config.yaml
head_dim: 64
init: "normal"
lr: 0.0108
batch_tokens: 65536
doc_mask: true
Each number is 200 + 20 x the weight over its row's rms, rounded and kept within 0 to 999. Layers, rows and columns count from 0. The size before them is the row's rms in percent of the matrix's.

# layer 13 MLP down, 768x3072, rms 0.0458, rows 464-497, columns 480-575
103,175,210,197,210,198,151,193,192,250,164,215,185,214,187,173,196,198,195,179,186,216,184,208,187,154,254,198,211,178,187,228,204,205,210,211,211,167,193,141,192,192,209,198,190,143,182,169,191,210,184,178,185,250,198,186,182,160,234,175,166,228,168,195,195,165,211,214,190,210,235,215,195,207,205,224,219,213,204,176,157,176,199,192,194,218,189,240,203,186,177,190,186,209,150,205,188
102,213,192,242,190,183,184,186,153,209,238,180,201,213,196,221,204,220,198,201,208,157,183,161,188,163,189,182,219,207,168,243,191,224,213,252,184,192,213,194,180,200,196,161,221,185,188,230,192,235,217,194,220,181,208,178,171,219,202,202,203,186,198,203,200,207,220,175,215,176,230,215,214,197,194,171,185,210,180,193,188,183,166,211,177,186,220,162,180,233,181,226,230,247,215,181,204
100,211,170,173,160,229,171,190,222,171,207,202,185,166,247,172,202,179,222,215,249,194,203,221,204,206,176,229,189,199,223,198,213,193,216,193,190,199,228,198,173,199,181,170,213,200,231,225,209,203,189,160,210,183,198,180,174,222,231,183,201,228,206,188,238,198,195,212,214,206,169,172,230,201,196,191,215,216,206,212,195,242,200,173,211,174,205,217,193,171,189,190,184,156,223,191,220
098,218,216,190,202,190,228,205,234,195,192,177,210,228,172,203,182,193,195,183,183,192,204,211,204,176,197,190,170,204,190,193,223,219,230,219,178,193,211,224,173,195,197,193,199,215,181,192,230,193,208,192,214,170,190,209,180,191,156,192,229,195,208,190,185,233,179,227,163,243,193,192,169,205,162,196,216,164,203,217,209,184,211,220,202,217,203,198,216,178,160,219,204,205,216,220,229
094,176,189,199,231,207,191,221,207,210,165,183,235,208,187,197,225,172,202,191,191,192,189,185,159,214,233,164,219,222,185,187,203,164,209,210,168,204,195,211,225,207,213,207,170,160,230,204,222,181,204,219,198,206,156,231,215,196,204,195,182,226,211,169,170,166,231,207,179,187,242,179,230,213,164,248,172,216,161,223,171,185,239,193,170,172,210,196,215,191,185,189,220,204,209,172,216
103,202,217,206,203,174,181,196,210,191,209,238,208,218,193,214,198,193,186,214,205,232,200,194,178,198,218,185,196,225,195,182,202,204,168,204,163,194,215,211,230,187,224,208,183,181,214,198,201,192,154,238,194,221,208,202,180,248,190,183,179,204,208,233,204,195,186,167,202,208,187,186,224,170,236,164,151,200,226,204,209,182,202,205,211,185,197,177,190,215,199,195,187,203,184,162,191
101,216,216,201,209,190,208,211,194,219,203,189,190,211,204,151,174,205,229,180,189,206,198,230,217,180,204,178,202,176,197,184,191,184,193,188,234,179,207,205,200,203,182,179,204,217,214,201,219,220,199,204,203,193,214,171,198,216,223,209,185,192,186,229,213,165,212,187,210,173,224,201,183,181,205,227,205,240,216,193,190,222,213,183,191,204,166,202,237,190,170,231,229,229,196,224,211
099,211,213,208,183,214,204,192,200,219,197,187,216,154,215,207,217,215,192,226,205,213,184,182,190,202,174,200,209,204,186,221,189,192,164,212,151,210,189,186,167,160,182,170,206,170,216,202,205,222,202,217,218,217,243,219,173,210,212,166,195,203,192,199,213,178,201,188,238,193,205,181,187,193,232,191,192,185,189,222,213,216,186,181,176,182,210,189,197,180,195,185,216,190,193,181,228
103,198,214,200,221,205,171,220,225,192,195,192,184,210,203,211,204,211,195,207,197,224,216,192,181,195,177,187,203,198,176,168,185,176,182,182,210,146,181,214,191,169,198,167,184,179,182,197,226,193,200,201,187,235,195,230,196,235,173,220,189,204,206,162,202,181,215,210,204,180,199,207,196,206,162,177,206,204,188,231,234,187,178,191,216,189,209,227,201,198,183,218,190,178,224,223,202
101,221,223,180,236,194,211,206,190,210,211,186,188,203,221,190,222,197,235,243,195,203,236,178,201,238,223,209,189,195,184,187,185,235,210,200,159,203,208,216,169,194,204,244,229,222,194,197,223,227,234,199,157,181,201,214,212,207,199,215,157,245,189,155,166,242,225,219,201,190,207,206,218,221,194,209,207,188,201,186,212,202,208,172,169,188,156,203,210,249,202,184,173,195,214,209,194
102,192,249,251,200,200,225,210,187,219,158,210,196,236,247,224,171,226,171,171,188,197,206,195,201,205,223,216,232,197,193,203,206,185,235,201,237,190,230,208,211,199,201,198,204,206,190,184,181,171,183,165,189,196,160,146,208,183,216,178,212,185,210,211,195,177,212,204,200,224,238,193,200,167,188,183,193,182,210,208,210,190,202,185,197,219,221,197,199,213,201,174,203,188,222,206,199
099,182,186,247,182,200,205,175,212,218,188,203,189,183,177,215,211,168,230,260,194,195,225,198,181,170,194,198,201,169,177,230,200,205,195,253,160,193,193,194,209,203,190,219,201,171,201,223,194,209,171,210,235,188,154,223,219,239,200,227,208,202,181,208,189,211,210,176,199,240,199,201,187,194,214,213,205,199,213,223,174,164,218,174,177,206,180,197,163,200,166,197,202,204,197,203,186
099,214,214,190,194,199,192,177,187,202,208,198,175,189,184,190,212,222,196,209,204,188,191,198,176,178,187,207,226,205,172,211,203,162,205,210,158,179,202,174,198,209,207,199,168,244,165,206,218,202,227,189,192,174,200,191,166,206,199,178,235,147,204,232,216,221,218,151,223,227,208,212,170,203,161,175,187,196,231,188,184,179,221,220,185,215,222,241,196,211,199,211,180,213,219,229,214
101,218,183,186,177,195,167,192,236,201,214,190,185,209,220,213,233,214,187,220,203,216,195,192,201,210,211,212,192,209,196,211,212,187,206,204,178,169,190,216,197,154,200,202,227,196,230,191,214,171,153,173,218,176,222,197,241,217,228,212,211,206,248,174,222,212,200,234,207,205,212,188,217,189,165,200,197,218,186,205,201,175,191,203,222,187,203,176,201,226,236,161,182,199,212,192,173
100,203,201,206,222,146,202,148,198,185,221,221,245,218,195,211,216,217,189,215,207,200,203,223,202,171,208,172,202,231,233,224,212,207,173,206,193,207,184,166,212,220,184,166,192,209,175,194,201,229,210,227,170,219,213,189,240,193,210,199,214,187,206,233,187,215,200,225,188,209,218,202,171,231,194,222,186,197,182,196,182,176,198,220,204,208,207,189,209,201,206,209,176,188,221,199,200
100,191,205,186,194,199,175,188,206,188,217,226,194,217,203,174,226,177,195,198,204,173,184,210,212,202,203,234,218,203,189,194,226,172,218,195,212,220,176,191,189,216,182,198,215,228,201,218,153,211,206,210,215,198,220,212,180,187,197,205,234,213,173,181,215,212,220,188,199,175,196,171,221,197,203,210,224,199,185,218,217,214,217,201,227,195,194,205,204,197,192,196,178,187,222,198,199
099,173,192,189,223,158,192,192,194,225,170,202,181,189,209,207,224,169,231,233,236,204,189,163,207,214,183,219,209,192,194,200,228,194,210,242,200,216,181,235,233,233,205,227,207,195,220,181,216,199,197,228,150,200,185,187,237,183,224,203,213,213,172,225,203,208,200,198,240,185,191,194,186,204,219,185,157,228,205,209,194,231,188,221,213,192,189,193,204,198,224,176,205,186,242,236,209
105,185,211,184,226,212,222,192,156,190,170,197,234,195,198,196,208,232,220,151,217,214,226,183,226,213,207,224,209,239,181,204,216,217,195,194,208,205,200,227,205,189,159,180,182,223,230,204,219,206,192,175,201,176,206,171,176,201,191,245,214,209,182,221,201,207,159,204,202,183,205,223,232,204,205,206,186,189,229,200,183,172,195,184,181,204,204,183,185,210,202,207,216,203,210,194,198
099,181,210,177,212,194,227,226,224,228,198,226,173,190,207,200,191,199,218,210,198,209,204,222,189,185,203,221,202,218,170,214,192,190,194,182,193,178,238,223,157,209,173,210,211,204,219,238,209,189,196,206,246,205,230,203,195,196,197,187,164,217,202,223,187,196,179,236,174,201,181,202,159,198,203,212,198,212,213,211,177,191,202,200,159,222,200,225,177,184,197,216,214,216,200,212,249
100,195,209,183,166,212,185,241,162,194,209,183,202,223,187,191,216,168,189,207,242,196,193,210,210,201,243,201,205,216,179,211,211,159,191,174,211,219,194,212,197,189,221,206,185,198,192,181,231,197,170,194,155,204,185,220,212,240,221,189,204,199,194,210,204,221,188,194,192,223,179,206,223,194,176,241,180,215,217,212,224,183,189,171,182,238,209,215,200,185,189,218,170,249,233,219,193
102,162,188,219,198,201,224,174,169,209,192,217,203,205,199,189,211,197,216,212,202,194,212,180,190,211,232,188,221,177,191,184,191,198,187,213,200,201,223,237,198,214,224,227,196,231,182,203,187,238,226,194,200,204,188,184,166,223,223,169,224,184,193,201,185,212,210,209,179,198,196,202,199,189,236,192,182,210,204,212,201,212,201,232,184,208,183,187,221,218,191,193,237,205,209,230,185
098,187,214,215,174,187,195,180,185,198,185,198,210,223,178,174,194,183,231,175,178,176,190,184,232,182,242,217,166,161,236,230,217,223,196,219,206,223,175,210,190,194,182,184,175,193,207,216,192,175,222,162,188,178,179,195,193,218,228,186,172,206,181,172,217,194,206,178,189,185,204,212,196,187,202,220,183,194,179,211,199,222,205,169,195,185,210,224,202,164,204,167,229,194,200,240,189
100,234,221,225,218,202,163,165,206,207,228,197,221,206,199,196,213,174,194,200,223,194,247,194,166,184,172,200,220,190,224,220,213,215,217,220,161,199,232,209,193,245,192,226,227,205,189,171,207,190,206,231,173,210,209,184,195,238,211,223,192,206,179,170,161,207,187,172,215,212,203,216,242,193,169,196,193,207,208,195,197,206,226,191,227,196,191,206,197,211,165,209,191,179,206,178,192
100,214,176,238,176,173,197,199,184,234,184,183,163,229,227,191,174,164,217,176,206,186,204,197,222,198,208,211,186,204,208,207,189,177,189,208,199,209,192,193,212,210,190,191,192,223,164,188,216,195,181,192,178,193,196,215,209,182,216,216,216,205,188,229,203,198,172,240,199,203,192,195,178,236,181,200,209,238,190,213,185,205,221,193,209,189,194,207,201,186,222,208,190,172,198,182,182
097,148,178,195,222,199,194,195,157,202,202,189,174,186,203,180,214,246,181,220,167,205,179,212,223,176,190,200,216,209,192,187,177,219,182,173,175,161,191,205,184,196,162,188,218,231,209,193,186,227,190,198,188,182,180,176,218,189,176,209,211,205,199,222,208,185,209,179,193,205,206,188,224,242,210,165,194,231,186,201,205,227,210,194,182,223,202,202,175,207,203,218,215,191,218,196,182
101,230,171,186,197,235,202,198,224,177,201,213,193,202,194,212,235,204,207,189,194,162,240,207,193,180,193,200,211,200,209,189,206,196,233,212,201,188,199,191,207,198,187,199,230,222,212,208,201,230,177,233,188,182,178,245,176,203,197,214,179,185,223,214,175,168,207,211,238,181,209,194,254,198,174,201,192,203,177,212,204,184,188,223,203,178,258,187,209,198,170,228,169,199,210,245,195
098,186,218,171,209,183,184,151,178,194,162,184,161,182,211,162,192,205,217,218,224,195,196,204,190,209,223,188,186,211,190,221,180,208,210,186,206,189,203,220,206,201,177,208,227,203,186,242,196,153,217,203,181,253,222,230,202,195,218,211,207,217,196,164,222,202,206,232,172,214,234,204,218,158,198,228,188,206,164,195,222,198,188,209,184,168,210,208,202,214,194,232,225,179,179,191,205
099,220,231,233,185,225,194,233,179,194,217,215,189,184,220,158,213,196,194,193,207,208,200,214,201,203,178,223,197,210,195,201,195,212,223,178,201,184,192,213,202,205,181,200,181,210,206,180,181,203,209,200,200,215,205,174,242,207,184,222,169,178,218,173,175,189,193,229,217,210,171,217,176,202,194,184,212,200,174,213,229,154,185,215,230,208,181,203,206,200,201,199,236,212,192,194,195
100,185,165,184,234,202,204,193,224,219,227,207,210,181,203,198,188,170,175,262,207,204,218,213,186,209,177,179,174,197,204,196,231,225,186,187,184,249,194,190,187,176,208,203,215,205,207,198,229,176,218,243,222,164,182,197,197,165,220,184,189,194,235,194,200,182,229,196,181,186,184,209,199,221,199,179,227,173,191,194,214,193,164,193,226,218,223,192,209,197,196,216,209,224,245,191,203
100,208,193,221,197,179,213,220,232,189,186,219,184,163,204,220,212,198,214,218,199,190,218,212,198,181,197,213,204,172,205,233,199,213,185,206,207,217,197,206,195,209,237,179,212,124,195,226,214,215,218,187,224,181,211,176,187,189,205,182,180,205,216,204,178,250,209,198,214,212,222,223,183,230,175,201,210,217,187,244,214,189,200,188,219,185,194,216,222,205,182,235,228,220,197,217,183
100,185,190,198,198,174,202,195,212,208,195,203,184,152,190,202,201,204,223,205,189,211,190,222,177,218,181,212,160,174,158,167,212,240,232,203,249,169,186,213,192,217,223,210,220,209,220,185,201,208,199,210,235,248,191,217,208,204,217,195,193,201,189,203,182,215,222,244,213,171,211,190,169,202,190,192,220,199,180,177,206,171,219,198,217,227,208,188,191,193,192,189,190,198,199,210,200
098,164,151,166,220,205,214,188,212,187,255,185,185,213,168,223,228,183,180,208,206,177,208,208,223,205,190,189,207,207,218,207,223,191,183,179,208,198,209,159,190,202,157,180,233,219,212,194,215,208,154,204,191,193,213,221,209,221,209,189,200,205,209,214,215,216,190,198,257,191,206,207,212,217,236,189,174,202,179,214,215,213,215,213,211,212,203,208,193,221,195,228,171,199,200,201,240
099,167,172,231,208,198,189,226,200,177,197,180,186,210,183,242,182,162,249,206,230,170,197,190,216,177,194,176,210,228,173,209,166,181,220,166,187,199,179,222,201,196,161,202,220,180,198,191,211,156,198,154,203,243,201,212,174,175,223,177,227,199,223,212,226,207,216,196,185,198,209,159,225,205,231,188,211,185,170,243,176,187,221,198,199,212,196,207,182,178,187,225,217,204,223,205,206
103,202,192,212,221,211,228,187,167,237,203,185,201,203,207,198,212,182,154,218,213,198,150,186,200,198,213,201,211,209,183,224,196,216,240,198,214,208,210,217,218,199,179,204,202,210,219,181,227,167,185,140,220,211,219,182,183,206,193,209,209,202,191,192,207,215,174,206,231,224,199,169,196,182,198,162,201,186,214,198,205,199,194,178,174,170,177,222,178,190,197,236,224,222,186,191,215